config = dict(
    head_dim=32,
    qk_norm=True,
    init_std_o=0.0,
)
Each number is 128 + 24 x the weight over its row's rms, rounded and kept within 0 to 255. Layers, rows and columns count from 0. Numbers have three digits each. The size before them is the row's rms in percent of the matrix's.

# down: layer 6 MLP down (transposed), 384x96, rms 0.0581, rows 295-363, columns 0-95
# up: layer 6 MLP up, 384x96, rms 0.0578, rows 296-364, columns 0-95
down295 113:168153199140155102178122107141121100161105160099115135145138107100125137160088102130144137127121128111108128127145184138130151140116127113110105124129087154152113079064125113082134166122172098090124133108130137134140115168108144135099132148123123153101111107130112128119125107112151161118
up296 088:095145166116140089095103137124113142118121157144143161135100096158114123130147115164131123117140129092161086137141099122132191133098111107102161118142128094130129092123113150096125138109129117090144100159111137151061137118122120080133136131122131129119151106091158141068123162110159083114
down296 090:151099067062105153109164159117097160112142125153137117163145115131109090139149117128098131110109140147125134158143151113129150147160139098128113117119124117141105136150162082128128155152106111133111141074140125085129128090094145086138143123181119090137126162146119115139099148150101145098
up297 089:143142126128144109112128142112121145095114114125145168074146139157164153094137105130144106105097142124123108128133118192124124132099104162117167118124111114123073166117058127142176133094133165148130112136117111158134127113075130139170154116151126106108137122152167145161102142121126103096
down297 092:169125143114150086143091126139167138108123150135147106135158129096125128115118137117150104098150109188109130135147158118155124125150058094161144098133151124113163128143118143149119111139147135116121096122125099090149113152133104082120119117100119148113126147156107139176098200151166140114
up298 081:097116088125163097117125135103123102074145103133084074128123157095120146096127172100151109136091119132136131116128137137116148100164117142121113128137143080103139158132152109123100094109104155115167085123141102111165136123104136077158124100136092128112175106117164132094103133128117104143
down298 087:108127128146125133163067132080103090149116120169087171090117174119084129145128171147139146144136127122113130100152103146128145129134140135135105100122129182153125124117076151147113090124127164126135135129121154146112111115141075143118112125153158136153119107144122105146115065117135166152
up299 104:069137115133080117110136141144141121109193149134124172140115114132140121125127104145117149121112044074150152134120129105123160137115107125142131124081135112150146169140122138104135133147122102113147135115096129111142146124145111068126080176133125110108149135111129128108153173137102158147
down299 103:144132143160126152147127136144122083108113164127142113149152076114115107095111112121090154111116140091111127108146152133137123161106086152105150124148119146145146131098136171165142102110143034147156140107124130114143132166146139135101157140085141122141137119108085159116173121106143157118
up300 119:114106166142135129155136162111147109068124132145118126108128121155108137139153123158178170069128118095125144100130116100098142135124167128122150133136103129107098170126130131180157118130114168125124169106120140131151117147163128110136129115160111085124164123139100169115101109157148064113
down300 113:179122124142141143119104129121154103165110137145117109142144087131112137170145101093192126116153115091144120086145129170100105117104116121091128122154132132160160084131102124147063115111116164133194126122132133123152090141108152123101120120104169137137154156158135130131113111124110124156
up301 119:085085106128145109161105121128127082163144118125105114111127173128141132070103124144141170103106150117133133135115145173115182149135162157117168144045121114142120126149098126136115136142096152163123151136117131131170172126099132146130142139120094138087151109140119163120130129117136126118
down301 114:135123136142115170148169144086118128140168099100150152122104094087109143144134150084176104081105154158138133072137155110097114110146144117107144061149118151173095132103136128119109138115176153099152150133141148117125137129100143134147133109136107138129120146135111086129109147141124144165
up302 088:116121138121179153135146123140158111115117155106181089156128140130129118129116141091151140151117142127138078150150144099104175131143180143098164129137131133134083138139147152150121131137140136170129089082175111113136132125137118124149141197140136138114124128150088155091122108094123073130
down302 087:116126143144153106159129123143133090111114136135133172124170105141131155155107154142160127168127096132121127165153131126110101105120153164084147103161148104131153080084119142143117117155178071135102136147088144118144125155157108146085122158093141159133131099103125124096136124092147165137
up303 090:161136127090127108120131128108169150156156140110087160095137136151120129125112131089168142122143129174146133112152133165067124140127122157124138139061153133088087136131148088080143112103125105129181152126128125149122162150140102139117111139110097122093144170111140123142138166154111120143
down303 090:119114154121110100143121125122138147167176125153124152169127108121134123173109177084142115141171101142113152168158158143124106137108139123094152181118137147093132141136147113136113084089150134190136138151099194110142134141157129117152122114114130143129099086132112124106121172136122122129
up304 095:117150116135128127080108130144110132112126132151136148147109128158098122142143109121161116111102140133129154137133128132123171086117145112128133138111145103124147109131087174163131148106059150097154120152134140174073143072124142139092083150177142104128127114157152159097109120153165105158
down304 092:096105141146139119140124121109120143134131129095103146156163139169126141125100138140155168126118201144105122152093129129153119132132122105098168123122169099165121096087147118120146115106149125128108104129113155117140149183106123107144166131169195185131124138134122116115114138135182138104
up305 096:146150146160171144134124172097109120178111175119120093117121146095116102104132115179117146129162098126170125096108123115107146119122155125127132140127103124098108146066111141179115112124126179131116141096116097122088142134120115099102097152142160069129137134114103144124134149155155133108
down305 091:142141120161119187102139130104106099143155138132144071110121133099141132095103098132148156122148118158103109113105106140094159139103121132117148104136138104185082121110083095126154133131175129134095132146091116160107107117154112128120118094105189077131154119109105154121126152140133124115
up306 090:137122122120165126164123146158121064090135132133100143104125105144172106118172143106113127142093105118103111103152104128104126125109130150135171126116119135163138114123111119185148139161126129128113132117063116132138104145127095138120092176122134099121154160132101108111150159116180153181
down306 086:116140115086128105109123065134131129120118102143128092156129110132087165121115124132146111143114093120174131175137111099192127141116113116150084131130107089072134122163145146143095135090130102136140115145147119119146101113112116095135116114107131172133128138115156153147137118175119065105
up307 103:140124143100121131135134152153118131108119138188138143111131110161158115095134127096116076134129113131131112105184099186118127104102134190117156097119154152124090128121126141154142114162112189149120112127157107137109144103111151116155156145094111140151099122146179121129142074136137134140
down307 099:073128137122127105127146138105142140062105141131137119122158133152106134129126146155089105096170130127139123117150086135120137159185173066129136135080142152145137154141129124141093118156060165174148133129142142090108104106151118121126135148143149143159127135123142121141126152098101114127
up308 102:111141138141121142095116127151130113136134104138129125116124119119151140135102127148160127089069082127114135117135129142144219125144103128084103174124160108134112129136111138139143162074070146114140079116115113129149117104120124142141145112175131139077113102149136127163115119101097112163
down308 104:073175128142120145102112118117116156114090101080131152116111144130126164141115118133180119146137143138118167158131071137129125143153094091124110154130103153128148107119154131145122118077122122115158126117110167152156109150124130131147140055133127155147136136111136197102150134156109124145
up309 129:095118114132128094135122130112125144095133125173120141126091132106130140107112034108125127135090106132135107078159123124114130096123116125115143092149089080135104090140131071141147138082107116131134113140151083156133135094128133144160144148169137121135094168094136132133149138096112134125
down309 125:100110116114068164131165116073132148129116118138163128111097132103098139107161109186114117118132087135073138110139086126100097156133146138140147136144112112137107141121119067090117132161113128135182109165122110109109082132139149150119118161151120122141091145122108130137125112107122153149
up310 117:109123120105147104131151194133134121111158133152125116070135106110134127156117150124146147139132103135108110141128087113121150138122145135107121120148179111121140133156080100151168120150113148165114086117127117106136119159125076118094113134146169081122182165118138122138182148113126087150
down310 109:142110120170152093107128133098154150149121178141085138144129159119118111149117191112090118134098152156111155150144129134092141130161110118157158144125135122151127116100159138107108129148107084113097130151081105099113155146163146153132106150146151130137143093132138150136118147097115052134
up311 094:131091124131101138105107118146136120150144140165125138099125099141112138146122024142176116124139094126143101142114120154133134111119101132121099111123132126103138116108136118105084117097111170121116150124120106162133174133152138147127091120132126151103127145159154087163141165074117155172
down311 094:100105139142148129173130108160164121158154101133164150105144142176103140114132113150138110137121124113096135140192133147162129149095110117147121142109128147099106124141127075134149136130151148131105151077072180132145129166092146124135133140146123176110117114141163125145163157124148171110
up312 113:066123108103115115126132134127156114108156112105107110122093144137144146148128139151130117090071097108109143133208150082123149119119131148131097136124107098123108133134095082106130104072097112117159103118109081127137118120116104152108131091152140127137133125135115168108182136112122100134
down312 115:151156134105093165147143115109102159135157086129061158070120143147140131143142115134146120128123131151151146116152121113138147145128139089103128126116113149114091132167115092156145097118104102124165124120084153094127176157132126156139064095157125139119100129090103126150115119149097124145
up313 109:141185115116153116153127144128121146090111171163116105107071111150149077110146142084115141164113124105090097116128102145104119129131125146108161183119103125065113091129131117174128150121106157141113150169129150131125126117117163101146135135141115145134091159155116148116123131147163139124
down313 106:121145153098134115130137163121146127119134134077150116107153135146123160112118113146159149160105129150144110121102068101112169098091164121169097126119100121123154129087124125146136174113127174182166156098147126150179085121113133096154113150109131111158113147114112147108128123171135125134
up314 102:103109102098130107102134120106149138111110154155097103090158143130135130085128096094157107122077129145100150064123134110128120084125109171128104131120105097146068127123102116142136126112080129114156108122118136154160142119082095139140104146160134073112133084137126122128152137126110117151
down314 105:167106122127140132159124141132084063117146102099122148196136082090162139065124111145124133114105111149146161124117111149132128137088119132120161110139160115133140141103121112136187113134128156158160121146151098083114100103136155098130146103122119153150130167135130151136126132155142155131
up315 078:133123141129103140083126134187131089125133143151175142141105114119122131140152089134139136161155077042147159157169121133130153129108169131122144133126148151131187159145120169105113108145120126116158110115137165130114110118155124161111127110136073125149101090125129132118129126154118131144
down315 082:118146078110110140153090149107138128155099127115153149133126097114078120105135087151140130126113153146132091135170105110162161157131089090157147109137162081122121137172138137147097123124151140074142087085149094113122127152115122113175104169131128120151115101112127122164119142152122107136
up316 104:156156150161155137101125137126146130157125129135081117165098130098120076155127126098109120120130088109160105117150122167064153122154161134127101112073075111130127127138124100088178111113123115122130139146120127152128124134128065138160086137141125108120105151120122122160115163138102107111
down316 105:110183136160123157103157083098046144150118108160137126133109153133119153116118147124113132140121112120168152136087129136154096165116104103168172135107105158184119128146132118115131140124139132145101119151086140123192112100136118127121146093112135168107112096137117111114146136121147135124
up317 101:097130115086132133101159127149118131112161100178180155054115081129109143137138125118120121079119080161096141116137140130139166117104126119149117173096134116087103124113112098131127116108111132127131152137115084120148120091129108145118128133126097103093138110116167113150143103080113150121
down317 098:095148112189126126135113117106152127124135156169159138069134126105109186163119185091129141135135125170085155147118140125129135135132136109140114126129154119115132080151100106134106142133130109156068117126074110106129108177170137141142114125079142116139106123125108110162121131120138121131
up318 072:137106154118135157136175132118172127116147101114145132084139142125129147166141111105179185148116124109109154141140125111127157115092114165143150114135110095100149149143133101113132122069111142130108122100171116111129099142149150128140087152114107126111082098145055098100110114147108139132
down318 088:113131129165079163151102128141135138102120131116115161100133129090133134166119106076168127105142105123140158206132105096150083113086145128150112105166128128097124134131134114152120127119130144084103149106091118141133163150093136149148118156089126170149131122109146118119096153170118131133
up319 100:125128136075109153122124137131144137133156122152152172135121136133116110105143078090151142134094125121112135095143114152118129086151102177153156111105160109118141127126091118154118166145117114107144137160182148137152153153112136110108084172147139124052094139155089125155148115119138148145
down319 100:117129130071156134104106134108147146094132146116151112146108125133121085104139147083099132111125088154107101132112121147132124108143091138176115140149144183097121108103109180102150129137112154078136117143169095135128075103114172101084135137123130134130129146131126177111092117119110099124
up320 113:125141111129150115140170141116140109142185159110165135097141115111126102109115141131113152153130087109157115095130119096148149142139142117105115112130140122130144158137102149145122139134132125146140066119106135114129124102126130086104108190146144071136201145119136101149142160115171082171
down320 093:081143146166114141107125128077163107138153149107104158145111139115089102133110125124138131102109170157137127120085126110146154127136171116098159129115128152140097110082127159145142100116152117119083138138061113108095125152151120144088132103164145134140155138117119136144173140111150079155
up321 121:123137146088145125151138167150131108128140099129149153156094129168157067156137154118117115088129109121136104133172125117087120093122167137098150182132091128125127155132085114165123109127098126106152135148124125122146114163113041138144105137171134146106115132116103148130144137121123100117
down321 115:133159119141130125154145115134075124105157070130151163098118140140116168174108099116135114130141123113143108115094147145099098152158099121115169133132105137105111174110128117118125158143142126089126153094103178113115129179126108185115133106161140165108096146106129101114110141090132126160
up322 107:117132104108126112097101157195142094079110082115110137094120121127124148100110125141158166173145136105123137108129118167112131108129139128101106119106134083145148139132139080105131100087129125144132132112125084146121128122179101155132056136135118118103137142103118118142104120174137094153
down322 105:143086103127113135131123146117085154062137178127122102111096120138117136137128159141124146145160175127133137127134124113160171164137116073150108120122126126160132128114117161086141159142134114107133128087156128158107137097109152100129104118161121126155135140130153118160104168091086081164
up323 098:108152079100118128152175107121163130068128116125114100132104115135159138092148128123154124156130137127146142113167152102125104123151115181102121171129126134138115108108181086115138154097101099116149112157114090102172124092107158091143133096144130125120102145108127153087109146099119122140
down323 097:123145158114091118106118093114150139090116143109152159067136143138087118144111143170133128208108140164129149167115119161134125140095175116137140116165139169141148081091130147113097131146150121130129109075123121128142142120137098127147133143120111102168115132115102109143120113103122157159
up324 096:121098100135151123113149143173139122086179121095153139141120099143143142135111080093113130117087151138113131110135088171153128120106111148147105148118140103104057148135109142125164153108130126187114139156143138158174118139169139142165133114140099137104152131155162138153125101104144124115
down324 095:133156082154139137134118136092147090123106144141152143105169120141132136163097142156153112091129141093120106109104087139135125145105091076164132139098140113122121139141163135165175118088154142116111119085117093162100114145121142126147134071148150117122146139161125139117100105085174114141
up325 090:077135132132143150100105134111101157161123132153172154148093118180144126129112111165130130107152109122131119136138130149142204135140120126110117118120147120154120172132054139108113136105131144118149099133114132172154165140102097139081118193108119140129146084124138126113116131128114118101
down325 092:119130113099092140116124121129109201123119095124145115145090078131105104127115137136098138148131156141144161158139139127139116139166103118100118130138129104070135137114140125147100142105163109151154122140187135110116130156115133089122135062103127119146140146114146154129142143184082135076
up326 089:119148088114082115165165118114170089142123086118114143133154152109148126124141124165117153116129142124157125123097169088141134133149149143150146129116153127114136132129107148116120098183124100173171126173114102125123119137132136125144113141128188098173134158126168140080151130119107162169
down326 088:116154150122105120111155105124139117111107144108089103151129126105097067148147112173087113170141124157127118123128177124112163140151123121102157123163150138130095101092092129123127170203171081160119147112129129119105103135165125152144166115152144119165124127118119131129111134104144130139
up327 136:099143075108096134117151176136163100105180105150114150124138141150141121084108131132130103117134138086110143134133124134071137117110108129106124145084097080110094145131097102120147135113136184104143133153166131153130129135113127091124107119154111062113133155143151137079125128137140136127
down327 131:137114102136124120178106135120079119152109140151171130114154132127128170122105149147135089119122106123110171178161110124130124115116096117143115153116142111125148141126161125097121144126095151147160119112125110145128153126095104145061091105119071130122126118166129169123094158083174125161
up328 144:109110102136162101090123143123116124083135117138125093090106118158147107133138086130119125122108117113141110096181109186109149133115152093110150163130107095123132146147124141128146093107062176143198127122139098119142119107137128122098137154125139128111120109118107106103149174093151145148
down328 144:120119149143134150124135119071179187088112108132136129098129112115114155104127172117119133147129155113137114097134108108108099169166069117111131110139132110146137191119125112082113130161138109123141146128126107137129111121154145095153136166143167124156148150124127185154116130084161125123
up329 107:143178126150124126146119121145161139151133118108149127102130140128153077135087134140139140139107103133147118052121132118130150112127113151137177148126149116099113188133120111158124124120094190127129124121138093095137109092153136141165154179131094088131111164137109123138103086128106098142
down329 101:149169133139123110175093105156170141139132144139119141115126170137173127132197091152144096118150108120148118088115129155106115119113162171111160095113121139103110131142110083133122127113179118131097154139142088142111148106152123144171189135158129100131126145116134089109131113119130119133
up330 107:123133076094095088158116118136142095088118075149124101098144136097130084099124140130125184109130130091138109085171123100101085114109143155138117124118095119137119177162140136155180090152121126119137084125093108122139149122136129121159137133131152092129144139112132133157150144142115107126
down330 107:118143132133096109134164126116147132150106107142162107134174166113076109088119113109154074159137099105129108088154119138109116131106127166148127091078112148167117159149096128133101145127174127134134162086124116127128088143103086132144160101099143098125140130117148132135168118132113112169
up331 107:141122111130150080145101132179106089157146140141112158090087146131139076109118071142119119128132099158144145099127150165139153120091132179111148108133110069121090129132091136101132139136122155147130157139149130111168126081154139152108178134144105121121137093128131122133146103115128114141
down331 111:093143102121106121147130151154123119132115111136124136102125109106167102137165121126100105144168131184115115085154169149085134146146160134138158091142139131178090146109137103100140090142143117101089150133131136095103146105140097176148143154121156096124124131105141088129121121072116112168
up332 100:123157134081138137092083129141105097129142104169151145105144118100081136103145105142127124097102118138103104112124126148113132106110135152151142112121144081120127103126122161134117143098118171106164084115168092155157143078116128162102091150115084118103099091138130109140164139121174130146
down332 109:113118138133147106123112184131108118097099117128112165113158151111098127115138106127078153149088131131121103143110186111117114127129152137188143115140093165171135123137143159105121119125123166102085110123161100137127105085137133149098157140115122094122151128075114108137125163152139080105
up333 109:084170135097105108120134161114145118120109102106113096098122121200143118166165147145118138103135137101101094126189137122106130129107151131098121172113157056116111115144110111106117139120129147141165125119144082149150133138105146113096115134119125117136156121156085147110170110132131113141
down333 108:124138131171133105123139139093088125137136101138100132140079166132117109084126140100135143130171129093106111146127091144086143164134122145116109164106123096119140143135111134108122162114104115155114137091109150156109189105135116170136097123156168103115135074108118150168153138084124105106
up334 076:109097154142147090129099114152121129134119143116127113145141149131088099130130127162150148142112138165126123109151150137142131090121123147118088110129106133140105127145112109118076119113110123184179118097122091188177122131159109097119157145129176118094142179138147156178165139152125105138
down334 077:104172109080137138106119166126153167144077121139163139094099173144083123130053119126127114130130153127128144116123135119124139112149112112133102154167118090120122111134143132118181145151131125102151142159126122109132125109146110152138125139135102130150089092075089120126137107158087116088
up335 096:159095134121123136139089158116155087133135152113114131109116144109119109147140124086114164166134110100111125102104131156101128113153119151116091131071177152111104113174105148145100135128096120124145116162115131158122097129171048104149092076122115127130122133139123096145124095142122128133
down335 101:135143129149131142151115130161138098151079134133198140127118147105111120136118123134178141111179131143130136129128103133108140097146105118155131145166102101143178115127134160146093146135125117164099135108147135155160099112132143105138101137149115151128126075081164133133159110185160143078
up336 111:127120076079146131121128159104133109076130129107107101131126133135144098152086117158103130080133129123150102134180106108100168125124142137124174129161150106121117162154141150138161123159138137117169103126124107128141096151120126151135157150168134081145134150097117136100145111138110074176
down336 110:094157160145125143145129122119147086145109151155100126141156107114122115109122146102127139118148146091102106153154106135108107159145117111150148128167148145164146154103126146091147168154166127143122130109137141126147105096143137076130172152128102103207076124136174145130164128124116155105
up337 074:149134147136149138178137168131142142114144146114160129154099101087119138147138161131125170129135118157113126165113089123129194146156156115160123155127147145083163094113124111125116111137134151131122155104151140144089100127126129162099118103099138130121161171197160126101111144117137168153
down337 078:143140111105131130132127143091151147130141132129162115166120119133111104178119139138132108164111122190128125137170133148103164108130113140128101097124126111154158136120113084182110126132159186133142130112147104137130138125161138103118101133128141087124119105144112155221152137106082102129
up338 097:140112097070131158144162136111161088126120159161155135133095153120145142117079129090132147124115116172155084130120137115094175117120113161140103136133162143120115125104097134112157136158136160114149172126112145113117111120172075097137121139122106099117101127132170161100133112132149160099
down338 096:139120144115138141126127112124119135113168129150168062127135149136088136150132084127160088102119073147114153164173104113090134113096151112139103135116132145161170143126121091103115122151111079113181090107134141138115107134154179126150112122104107128106121101110158120111102138090118120128
up339 068:125141125108136132156142116087120145140092147148158116151097161109115143109131129141103102166121143163156111138148146127133100144165147140131141122118115140117092114111118153115196144138101120138150151157196112080138132119159149140180137086116108166117083130118086122149125098160163115097
down339 073:132157149130150126123127122139124091165121142146114093186149106126161082149121134116119117119138149122112157146135176129101077109126163168092111146142118169125168150087117137130124096175125110171140122146160146122105130164109133132101172062100136155147114113136119141097143116128130113103
up340 093:124080132065136148149170122141184134116114156132107132089125141150165126142094103096155169133093120112144144137115087128109153111113114136113086099149105141126144140144131120150145133134094130123129131157131131145107132142154082164097072139140091115125083101135085126098094142130135108155
down340 096:117104118171141163134141115114150134089107075122119146134133118135131130143081107067139131063127144114111162162138104093150121124101103149126129086163118130136093149097141127155127143146109118097074171127112126092109154136143131171131141152105141138159121119114135100116120092077130139147
up341 116:122094123095152119154156105104130152142163093201145115138139081127142102123156142091156113112122114102118093119126150141093133140111124134078163170115158149099120143161140113122112128097134158125122084141111176166093144146139085128133140127146115110114150140159133128101150129116142182127
down341 098:132152158128127082130145106123095119136075132124160147126143162127113137116173133104149090143131172122130115170151174191135124160115135131139155132131139132119124145120107132142126137115139159158096119121107117137110134142182100178063155145127137170118146107123106101109146160163136136170
up342 097:099135135131173119152173106125112143143167123158146105146117127146116101113173111133128160144138141137147131123152134120126108133100120117165128143128180122161119186191088109156135143137126122130166102128101129172154141148084133127118154204133163134093148112151141138105139105141130154114
down342 091:134106165147106143085114097123082117162140122105132185120113154133103190165073119178084160132114127098156180140088115113160113110140134154131142141157110137123131089134130119107125139111141105124149120143141077143162144119140150123136103088129082140130128122124134135147130128132092113114
up343 102:112095086099106158072136130106155082134152088111114118141127103137132118117158136149146139128127100119146108113107145128125120151124132124133080133096137126153179106127145104139134135093141109146136082152091180144119152161131086112159124087145191134135152124136118117095134152126146178159
down343 099:127153134111145101096136102124104095150135163167143125119162125131125121138144096104165119112126085136174118139126169139131125144106126110130151103121156124196152082152088147144166156151161121148147133095103125104123117154170078116134124119089150136142121097113086074142122120110155116144
up344 090:122104067119132172114111153111131097180127107137140120144096164102105129133125130098121121125134098126130150118103127114129132148107114157140138158107144133094135142122135175112103134137128141096155117151183156097169145145104126104124042147125136141139086133182099111114155136118112135166
down344 097:109088136101141144148129117148115183133141129133158124145112143161104145139099155169118151103118135145139129134136130100172121077137094077127125137121167141162135150144137114099101121155107118123136124130204116119139128104111165094166115160156122154109111150131150127086113136168068126119
up345 119:121120103125128137142160136112172135135123099129127123137131105102142107137157135160115102089110115087124134064136106096079142118177165155120139139151088138111124142130137128140154127100131142112138129172174143092089134107065171099103120153144103086107131134105112121098109137129151107168
down345 114:159130130100127163166119135116148105127137106098123162132106087098115136114125128152073121087117127139102165112115174104151126129142107154118129103166142121145112103120128138118139119168214115116138154124150168095136167121105197130108143112142109111139134152115127124133115117145146159173
up346 110:101143179128115118126140117144118129140117138159142131143109110162111134076171094145181137106146117098113057163160141111118149149142121147127138153126128135122120124099108131132132143112126172109135120120124109109153200142117134135131083133118118084126186147094135153079125116165155115137
down346 120:140133104137084144175135151148128157099135161135122128155091097124135135129150131181136124116116116102114112118132132119120162129147054116148117131153114117177131175130099125128162148141156049132128153136109149119120170104103155122142126152124125073097136111113127104150137165111135162122
up347 096:115146064112137153119110091147160152141155133149156122144139128163099099118134078125131127157102133144126111125118120130111111114127119151131150131133142149114143133132106160132154126128074112142156114128112099136133145110129108124128142139157132113041076140147132146149163085081198100133
down347 096:189124150102145126151143111140119148119146145148154123172138154155130139148151091086111149128135135115135115170147161133112104127118114140132112095162128145098101087099169130129179149146113112096130153143138129135130142139192122143130163064123160149114144112082116119110127111092108142083
up348 105:116136057064092109116160117097151094089140096147130109134115131109132103089144121120135130082110122098128131123171133112137115122101131157132091090125137097119107159185094136126123083133116106132181117119084105130140142127157130164112130125138104116144102128153138148124117119160120142161
down348 099:153139127096108121137139123149083067152118145146123107158139161084111094132134128111125126161110126113118115151120123105100163142151146161152146135192150130125120104197133179158123141165106156103096117098130124124135117154136140134106123121145135114119123098150137191130117157131151109177
up349 100:127126125137132098129126146101105149157133158145154148108114123195127116126133127140168144137138095162167091144176122139087148099086132121144159161105146149153129125125088152124105178119122187142128160155096123157140131119110096150099139172141120119104113106137149142081145091116154129112
down349 107:107167131117127137132091152155100150124102119108107144146095089104107139076101152186058153104140100138151098125131122105102172141154135158156135109121142158154113099147128134103119115148130084156151105190153141138163127126115119143142112088145142126131145098101136114123129126156134141103
up350 105:129112157133112097121102107132131126132124107116087071105086099111162133098129089114124117122124119156118142114115143104073138107124164130158119099042139127086130093124150139122125089092131111148131150149163134138148166120127134130110115141151132123102087118129156102153156094154146135175
down350 104:152166144123087123128114119142114152143133096134112116138122125125122144069139089106109109116149102088140125127132125137146086132116094109138135071119087140134091065165160106116147126114166110127125111128090161134158149148165139120139159127121127118142087149070147113074099138116140144151
up351 094:146127138076137089101123101133172112095147118147128151091143161102128118138128132177132125103124096048135090120158126112117129084108123118156125147096121121136115137185133109160120124139125146084110099120057110115120111135144139121119135136119118139092121176117116119145107139105133118171
down351 097:180135132144087130089112113126098142143134164127135156123125176128090121153108139140166134106138128142151141157143127121154152121163177131177163109176102124142150127112127142150129107142167100094130136111117081142134132077139142109185120149114134109124166118154154107178104143145113109117
up352 083:131102120110098161125129123088133147104130168173149125164123145126077078134131091117095130134102147097092105144145088158123161115135111143142122152113165107118156116104097088132106122115089156127150166119129165131092127107091159108123090137122170118139147129146110117152099086141120092112
down352 094:154096150127130139140075120160128130129132139120166112186095167126114152134138124160125125097133140182101085150104146130125128115126088155130140109126109119177118076114126072129149129140163149149128101125139103131143138121081107109140099097153098115114139158144145091096077121145119119101
up353 097:127138146137092108097152135116139150100112142130142119110103150194144127108170114115172142128126134128116129136159129164138146127132146113152132195073146124145105132140112119135166107070133153129115118130114099179100139077169104144147117134130110106133162096118151151181137136129115089117
down353 101:142148130131087117176132131123145178127187113119132119124115113127079126142150139105127156128111145145116118173153161140123143107155076094117114148144111076095128125126132116181117123112101125185122111132129120121114079120118095138158120122112121092114122156179153101161134103144119142083
up354 095:145112097110166103103121145141166113121118089117160114083119134137125149072144103142186130106104116115106107124124090123084126126163112193097073125122108108110119103123128117133149131097113143105141100141142082113150144126116136100136093116142154122099131134144153143077127150134098096105
down354 098:137085153154112143129140179106115144108152132141154113070143119135134155181117175118120127148159125178137144155122081152088147113134139100134147106120122128118164151092146132138128147113133125142128149133121132138085108155194118145113150134148113104148097172158105115106097177127108117145
up355 087:097132159096073138129154162150139131078139162116123104102101107192152135112119146117128112070080128131109162145154090106110174148089114127152137147146130110134133166131133110123151123156120122137130116125119114102135113136125078102166109113113123144147182153139151137093149147142136107151
down355 087:143111152133140143162179149147112140055130181135118145103155122105113152103145185141114119149109105113157132128121144095141119172120073124107140158137149158155159146125144138133128102139135098092127156121127142092149078108140114096149134146151125150139137113113117133119117181157122113083
up356 099:133088084125128132113163118087144122107149133099125195089096122116100113092112091090179123114139085100157127118148096091095163121116109169130116122137106143123165113128121129110124119083095102085128107127094154109155150118098117109129107145136152130122132106111136115101151162129119120099
down356 101:124150137099115159129129116128126176084138187157177144095143116123110121135124144131108117131133114116115181193117148118126148134140122133144097111121118130175109161109110088157094112133152116153087121141116133078119170143117138100133102197110120121123135157095112096130119127123098155139
up357 111:107136130165120125113122198129143162119103113124138108108117141136119133123179086131145119118117119146099086129134093149126147141151157157138157174143089121084097146103105112181191129113132159127141118144138099107126171133119120155115099157124115098098109119144109142168153109105123087141
down357 112:110125149140091174119088132103132174118128145148164135131091111096114145169095140151137106149133146152123145141136101108140156088141122136153092175137116138099135142111122135176095122123121136150146112110185122131114107125092146107091122106104090098188122152134161107144153100124103138090
up358 116:132165085106094105110120137142155107151149120148118170102092141127133135143149118118136161143123094102165129110200126147123134122111135122143101153105167114130117117147137154124154154104117136113132150118121107168152151085123094142132127161173100106070112086152101145110103135144105156173
down358 111:149154146140142140148146094137139180112121126090108111109117118112123138143121179120055116119122168128142169105135172173133073124125126122142188134131155137146130102112145134131152114135165116101117153150097100108118098115182123160145127120128134160104123099140139156111105169118160126140
up359 074:131105123092137124156132132130130119144138117118134101168138145152097114142142099149104160188154127130148109127182116110108100132121147149134177189131142121129148180118162143133153118160096111173175141152164090121129116121148140142191133084101149116137110127099149144128112122103129111105
down359 079:178130122156145123154136138127121119162164136154179135183153107167148089129125116123119162096142144112109129132161139125144117134105131120106148106174110168156123142120149132118148134161173085132122188140119111115110097171131121168169172127136119138135112144108111101124114144137105166090
up360 092:129137157159143122150157118109171098142088174127125112128156087113078111151121123138166129155130114133133111115159107160090147147116153167108135133124112152102140121141078152078135134113132114127118133125072114105145102144184119150122084149131148144097127136125121117081118142107176108160
down360 091:137171157142143160101106098135125134121097127118103137092179129132072136131134128125156140142146138164158143145129149125082179131132131114134125132164139131112143138132107141134104087127124123126079119127132127108131122162202174113127119177155130172103148121133111124187118159159098143135
up361 097:136117148133148135110088124113126106092177161109112149112160132168108110117112121076166141160129127104130097134150095132111156101096129124127120149089148116140146103134105139140109155087129135139121135114126160191167097109177065117114113160146170116102146100116122143152143113098144129142
down361 098:119153090119130140113099147179124149137125096115160149102085119125076146128105105162111122138129131150127117159142141096113156128150113121143121124127161111130134078128109180115076148122147128173163136112182125128158116119107072127110134144134126141092161128119125159165162127147097174112
up362 126:103123119112158096123136133098191089111126081132142134117103105141146149107106139127082117094155121118165100107183128146076131076114117134094138139102126112119092123126131114126107127104151151108129076157130107089117151169095161103114110123144136126119097134117095156145109136099131164114
down362 131:113111090060113142136139114085169134161109124139167115102115145106096196089128135126132095097142127147079109127133123125119135151137126147133109135108104074101112138127101109092089129128114121151156100101107117137157113108129159146137146112171134118126117090114142143157143132090177113122
up363 094:147104106164090118119132133142125153140163116142167115125096090136132104097160109121155117148158057096133144149147133172146143103142125114102116116104143132099093167122117149114115122096151137130116094093118120134102140092090116122081110170129112099115172158117146113119168165131159149112
down363 099:199121135130109147144125150130083106131138155114142112123126125098111127162147136136134124119118129148066125119130164168145129149120097145115150098168118129105098116100090146154143114131204134103141125117111097169090119177116144107077163095103126128117151133133115140116108122131159148158
up364 077:146092123131131167108171166119144107136113108089185175105083146104138127134134109138131128134145073132132141118113102093132144135082150154156123145138140128124158133117085166170180150092083165104125104113156146095151141127127118117106129174111138152133124113117108130103125092134134133107